Weights of a small GPT-style language model, trained from scratch on English Wikipedia.
Size: 14 layers, width 512, 8 heads of 64 (4 for keys and values), MLP 1344 SwiGLU, 56.8M parameters.
Each number is 500 + 50 x the weight over its row's rms, rounded and kept within 0 to 999. Layers, rows and columns count from 0. Numbers have three digits each. The size before them is the row's rms in percent of the matrix's.

# layer 9 attention key, 256x512, rms 0.173, rows 227-255, columns 448-511
114:422491419551510502501483533495492450494404398524525466529490528465501493467403545550543548474436471501614458475547433413430443537416480458489562525499532506481387511446467492467496499577494418
113:489616449545552614521512548520475576468457409485590573558476396512530525478578592470528455392554532522430466550520525456554548619543568429441462517470511479484514465486496508574458470519506550
112:485431565486499557615470454424547468470480554473479562510470491478515463498523604502513492414502448538540511524499484449520608495445507540502459485520524513500480478474485438416501498506490466
118:459498519442497472496513470517568483559450536633429481545490468490486432551468422512459536472529512512474547501474472483447484515478466466507487493449589432461577482583511498551470493540518549
116:608484448540463474552526527397502541466495437494548472526458526464474505498459464474489390508477522666529488590506377446486615478503492475513528462495470490400531562485478504524435472523614446
111:518575549486473482545400533467475495526543438446480616398525542581492540526490560490515494524425522473570597544425538449482606476553506443510551435503503486509502466468473548551548482493466452
117:400460479454467498491467469520553510490495529546520505475566506565516492466454512545553464560510626552439534514486505507422590639502483444541528467529396489571555460463407566475503501487380436
115:460504498478594534515461550646448515487513441508442436496531494536542531519460618458537519442513584532509527501632580556442555465509560547416463485438545553468439584466590504467498511490501468
113:485483503496483532451632515516499559530527529499451505506561513498538458563460505538462570448585483483560503527468552476542479483510466569580550486535552545488518474576567499541507518511512515
115:466527399511549425516549478445559428472474523539465564497565489577494558511478486521494492522502398470519404467433517546569529432462431472541453465516595504514499513527567453401461466447424471
110:478515538428423525573456590503461513424536536428532524525521573499519540540508521554490487489432516456568493421535512533596458491495428499541509550477593500512435469538517578484437558522502501
118:522528512458549576525447424591449518588534366524535617460570504416343520588575568376468498404439572454512535417456526542481450486523464618532528434531487474552510548576488417473375463426505499
115:632533509450518495603565394508558568466521517485499445588458414514573534496579512535570442397455528399511505466516506490555545480528497374473544487503499447528521511436443428523498466516496593
114:550499549504551539504487548478486510512461434481524459563538428515451457488479486518555483480518543551471549484503507547439613553525532495588468478559454468510578562552543555465528571520455553
116:583525539602474499443487489460445495476456500484561470573471476554576514488562468503396486450454555554430369523479490436481552468524496505486529496587526500489398580614479492530508450491521504
115:500426483432474470529551544514472555523512414482467520454424470450392454529401445530554485398529579518530556464461493450499418487560500515538526478524424507566462509445558552461472476484442386
112:547458456382447476573485544525529483448545448480399500419497538450546432439487498559538562463474468404494558559490513541541543528572490455566504542521565480484475507592558436424470486439460524
117:550474568462430501515480472568537476442521498429583569512479425428566432554403467544519494492510522437493411479560499495513374510406459469509543519497557602588524474531506521480521448457532590
116:419607525486530542481525542526444391466595447535470455559548500466540507425535513433474494551529503511441563556553463482437479596520536430612547491493484509431480481484416549420420568524581510
112:446500455455517478494556444533478555488581490539487512505449456475550425468488552544472497547445458543495526481425488492462516497569466583459480511395514445461482531472463533528594411524493478
118:485600466455447536455495407515558532500487454434525581544504452397553501508474524529489412541410421482535569526541475524522511454553487492468457558546482480545491467460513391511466503483517531
115:422465499444566476484604397531541501417481538519527407530545535601543532624480535494612464458452506499550430486484510467560519559554485478586458554547580526443512506436536486489451434455453538
111:504577470435472401509486484556493574498448559529513507534539532526584506486538456495476534519519451449478461505506564548505541489476513492535582502444427512497375533510511451497516552552549524
114:486479499556518513582440486558520468504516521509582593467490461476413460560542534524469619550475496521480476495486546540418447403588529510500530510486447541503509466516468493537549545443590471
110:530554416475532510506481552636439566507536413431524488517489567510392563429422514564569599506445516490438460525504466459456544545579465457439465469535485409425433505560523489524477590429472452
120:491480524478562429526499497472489509493501546587511531568524511505528558596497457437445506544591468494637398552501464466529506488478445455514460463515455377530541425436539542491472490471533495
117:497486482508512507542421579485440483459456516453478467548484498440621520487531496448588485534493468502602546424457477491505513539570474516544537488478455525472501539442485542501458538530530506
118:536441508452454567380422465536426459504484577516530530566518549479481465476520518547429564530468451467441444578606433502594436532497393545545474504560554502510549419509482537588495399464461503
114:548509545537479484506399504523486541476502537536503462561458462572554438560506461586483479507532475493490457479409429516534463452518464534565431516535510517458506487510522566486547467481404384
# layer 9 attention query, 512x512, rms 0.158, rows 420-447,484-511, columns 448-511
090:570441523562597500451494540535609474429493495444500542492443532475524529402592528449532447466546519489463467500516471560560495495484484499439511511445482536420595493468509489601536468515545475
093:532467530412504518629443525532602514532453647515539443523493592383538443587495550514517438402540455534556497483489541549528410503451510532480436501552471478459484508443559487527546353454528426
093:637531502451566450505503553458578508544502536501442477650508490447495494427588467390442506565503518432468632478379490493434490531527459503484427540506577556414483464503476545467469497598414498
094:539528487502434487525590528439493516417434537423508502540458488548518459425452418537526398549479485560484471530436397433530571472544488558533547428527441474472522569397544451526542435442536537
093:467516402487488495429560480422465407505546444482422423438475465460489542494536467479434529474467591581529483609467424415529480541531435567487551407565462421381434562518489481469550441421499548
096:494498490501546421626537471453436598476531539546545470449481433491531488512488502480489460524543531439534615516534557491436510451448542522583562438508534534532505515499423582468501529633450542
091:515524586379517465522466448460547370543539459509495538525537478480532545526509450494490516479500491541383518556490568472450532562532546473406521538478532528395530448518615486527527514513481495
095:525439543555485419513498486554577551444454401479517485589422455505456563534526574527458483520512455505618464475409522452490469497585472642379473587516516569579513545493427471520490611465481481
089:416429465559583419515536611478483461546517475535606604514541515553514504522467518549550565531495527511622520551528457457528569499457525442536433512529451465462524493566547461444530487438519459
089:590474520456550475469458511491465404447456437458439587618580565462552489527490491454517407524533595523557519523488585503493499548486464487474476472427464431416507531447538463526441369532478523
090:479361498531518579547477457567467523523434392554460528514522458477471529460529502366486475456444496443464462486459577491535526480495491541436520603487528529362555435467568473390522467461476492
093:527486559459516505487564440502440559487408502569512475520520482534524475419560430508515540517563444437514564381464475506434481551594520495451499553529505472492499461553504472530397435554494510
090:441521497491455515543550529431516500486424540484423495507516475442494482464605534508466571486548469495463575537516585506437477556455501495494515512488479508572507489410400514505513468562514587
094:492524483586546479377573544479432499500435495428490507550500477489582476447486484524479443437482506606496471566621452520466554480450571509541522523515410483550497529519458432506595357558493516
098:445376468437533507494526461501514642587579396469447601433462498499489533519570616539572499523457530512456553519442485479476507492561481529558503514569481518455534566518544541509496520551436519
097:567402464455502432550486446584488428464442490487396471508486550424548463543509402493536458456509460446445493484474539484466482482513459548431440528435515529523393565449548554439518386523504552
092:562462436467419521474445505443555506505489426487386533446485458586498518514463508461513453415608579432506463406497527453512493508487506518523496525433594545493586479519398540427539526370436508
095:511463500535544525461443433525431405544490497498413525523496558535465496482473525604446486532483556500484547505544460481567386503459558567508596550456477405447493544440621581415526447521601488
094:547430540478549453432543504457471570500421488530402465485475436545420452530518531517481559485425576464627581455525487529482514539563461547518475515456447478403447493468461485449550534531486520
095:490553519565504490439465524568524528472427441482551551483567434482556515463537549423445523527518516447477577487462500516553542535487579537540525512506457570509426546414444467512492502438561512
094:507550532594514487418540495443562489438421492486490519520476567479563531552487495448594430469436525457545494523524488479415503434476489405464457485546462491456484462524400480487492436506470519
093:529528457541535486410499465564457569567508560549507394515561474475398488428450495500353537537452552545458451474492451470508568543544512484491590440560580529389528552587502506535470562481526504
087:441569487456577446476470490431514417478528510416527600396585575501461415561548567402466549519461483549498542566526515429510531444478490527453466547465377506503527483409485514531493479456532556
091:460513520443508487492495545482430453611498461468528443525469602466568518486613611632546444539595442503425539512617484570566469434547499528475445398589559503532439531537584510518481576514541457
091:555435574435595515529522412496505542477504487493474525517560502544409491575470504496507471483481501518489450474507512519421493446515481558453452534493417505542498442463547528498505500418583426
089:487335409552550577439483529478571505506478525532589463563569518421548487450473506436545540485520462534525486498479485582528544538501514464527481394474455540534454561478438485431457502514492474
090:568507362438451502472592473503441489490527488471457491487527540456538489454496436466436524467509526503451509548449510498531442504479513460560422574463479491440593542499491544536504537540472400
089:451435545541544501539516507483514485543524594425468497487497423512512502478441463592482490482470508553479568484527600521504494483467465381545479537551539438540429446585524556492457593466513450
115:525449534525503405509591481443551526421500518480537543462535465475516484419594565529495377457554505452543491519473485512520527555523512471497463529621559590438523467434479428527501484547487504
113:514454450538600481533516620518569432498525514539500503589463527410525525579540610507494565484611458574558511504474527504507459437460578482463474520469466453487499451464478493519533368446579458
114:499555582537536481599563525439583564532489530525441542562533420452463470439464465509446466553489465506547582538455513487432516521493457392497515528500504471490477483426561479505454522563388493
112:558555500412477553586639464455505468482439517543538492602463512597573471395491484569511408538525537611500492517507383420530570455510498545515563452510468525450437486442508468449492518451479462
111:402564428493538488487453513446474485567416493458445483474529407515523457556528542519477438415507592533496470555468443464494423535508480549533631409525530460450517532570449512584483511449470391
112:440531538536470508497565464455487578459549575529502498459444494550532515569511472498501452518534546496598571530561533432460530427461475482517563515402461513575439473422422500548460496511406557
111:553459595445504486424480440539541493452541364562502513558516522519466518522520478513534510479599526473460464542544490499461559489516422527478545436511575516475499465510559462444480546439460541
110:428517559559525421473476441510609523451511458441436479553410451493498491501505503532467518552553394413637484462525540440454512542473391600516467526558541609493455548519572448514492465429455461
114:508383483662554481436437573621480457446545511461574585481503541496544524536542445524538543499503469518578466526512477577531509473499476362560410515519422490450562513530505483426565433453458403
112:538408493466523478494406479482553532448446504465570521535499559419567492561482507531455440453563508487460554459469528540490397520484432407521397469452497431476480588501528417552499389521462462
113:428387459608535512550529455512453460480465437545468484527439384519550543415606448412440565508490476466487428453505524534457531511475523459515530511551498461345436457525540470457515466364556482
116:528513505469535523552493447527532540497474456644589526503584518511574469437581393561516569461549505440551586510495583450427513545563463414525458555501534521534452450600504452555456447498529528
111:502533516548489459476508438416513514566431506508495462492535429508551399483506556481530564567545545488424528541500567443468556576482628459582491562436456456579544546482472547487454480533379529
115:487433454585471503412539570466498513509442564478472506551453445452569473438517494534498489444539500558528400592559461471424470426434553561469529516518447470497535503533507481541552428534560541
111:481394483445485474598509463488552518571510435415481516464406504419506529528549482501610460467416506508409582569557543519465532507550499523595494424524452484430461534502541425482552510528492494
107:553478473495527435461493549577436481450543511426431537505471476469505503573518465533511456527472480488432481530477480506487458482452517488472472497495546525491445506519589586446477473502418603
114:526456507485465555494527491467554410479494486542490528413464547562506465489567422457426495438582569373513476409459464452485527587467470515553457504538547499463616475546419516455545516375445537
114:512544523493516494509531477449501469566568496601471497513471527525526424580435515615425472496555501570574533536596511467532465452416504517476579494509501482476494498482530528448525483504502453
112:548476514416544489473554536528480532484399512573475441450465467524463386516460504576461479517491568405483580545522461516610577505507473565495506498482475525464488493489437479504536495599453548
108:502575498564505445397471415586540474528432466516549485479517432426519470454500547549402499542540553455445511515531472479503509494414567506508566496552462534455411565517537438600414539470583401
117:497533554507482461488589438521605527519463493482508608527490540507552550548454514551629350466599517413500491481585542445484461426519445420459457501606494467496492492585414486516448508489461508
115:439540437487553517479491455588468590573536558524460474470482534429512464467452464513407528486478445411410420485540490434472543541492466539433570471535479491421511566481475560572450526596462470
111:429510471409528490504477456435429478514586476484509542498552566468511411534517545488467492506470474553462486558485500597556506427516431523500517481556489515556560465425418497558473498483543491
110:474582448412550509477498495508420481524520458440548458486499547539529493551545589580513424527501510519465449511604530506546489455498540548561510476488507504457440474514582544529478586524474527
120:601436467443549454426489483568475523499504502504407465451533504550414518643381512441516473441629517544495548464495523460347509467525476579459464536511464474528432417493482511443536529391552504
110:459468418438524565573499494549565548436488478512569488540623499370593452461511484447574533571541496512535497541418461531559429546546465474524484385489453536572457517469514474465451487456429550
119:510419410467488528439617466516402505458483457430450487442515541495586505517511467504466604500566482475549485484583430496610457555524470432460412550525488495489515538560474555507539527548479466
111:507481575560483524483489526447475484523472573364506545527430521570561507512492381545544474528479482608450462550499519466471503492421390412523499523480396450517499501530538545522478500498435445
# layer 9 attention value, 256x512, rms 0.206, rows 192-196, columns 448-511
103:532458482418513465509432508580505514600513549494420546525438559493481436596547586468493417488578483459467538526485543606496461517513483441420495548516462530511405457554507469471457563569544541
104:498547481498549458513575475425480485487452461514519567483583537540514469444388523470532567449617446508549576359539545567513444465499464520472485520432485481569491564471449486458423478496451463
102:640551477456516547492419425481503480472524419423553476461414498507520510500394500494523532471525442445575545461531546507554498536500425525415587481585464503487517519439524523462503515492497437
106:410435506451507476438468451417521540455521520479418553479477523496538429480538500523472497516507530382461431508532546465451487544512513559481485477471536545568578479453444500542565565403498548
103:444511476557451475543458524592523438468434489443477485465458470458431454508538430501479541534502499524551503539419475519440486542464515494514534519504524538472460468417437550545480505454384481
# layer 9 attention output (transposed), 512x512, rms 0.206, rows 384-388,448-452, columns 448-511
096:517527507484443504510514535472507542490469463478589484570512494499499518491461447446532492639467516517557543513555553370534527505475531485558459561402521458479490474545544467575564462575457385
094:568521512580494474517380577476576531557568445500387505467503570567441460508653453369513452495507500385536615488402493464481538497530498573596448562511511562501431475489545472510530507453510581
099:487508493525522466530561533529639491572497477561452453519506535441524561399417550594467409428432474405504461433472550548567496488554432515529462532340454534585522487469473470539483517453503481
095:514562549515566487480565450542466513455561523500466430632399511492484543534472435439467448484562482582532480473403445509465462491494440429552559514475563586502564590550485474506529507492532410
095:434555456572530432474492524455423528533531535467566513577563499443553549431515559490502483410471564499526522411561487484430537438500460557551505445508431547398442503490517512396447441507436541
117:451522501463545438538582557504507510538418439439494581436500478453525475458601504457501558520496456452566413478417509605494599466506396414517464597565540552558506505491445447536528530558501507
115:492532535472475465530550487443475575557534474495522458512422508579577516454521507453440417438405469459566567551474404520479521554543520591474527522492471440487482432548623486499506628498546447
112:459518530563541501435506537463439465487430526465443458493503419476516552485519463364474494382481432550528494514605542490483513499498465549531422542466535466647560492480457434577647514469576457
117:454510532677473444473519525494519550525536488413553425572503503428496544447464428505396579558503520542495418588494532588521558565479544512459476488525454413497610547439494474466386530552483446
118:516424582565555538559470505464529496532495521472503529560478435528501530468441493411430544483581590541546418485541548478508483561486414579465543477564498513463491517516483530504465556591469583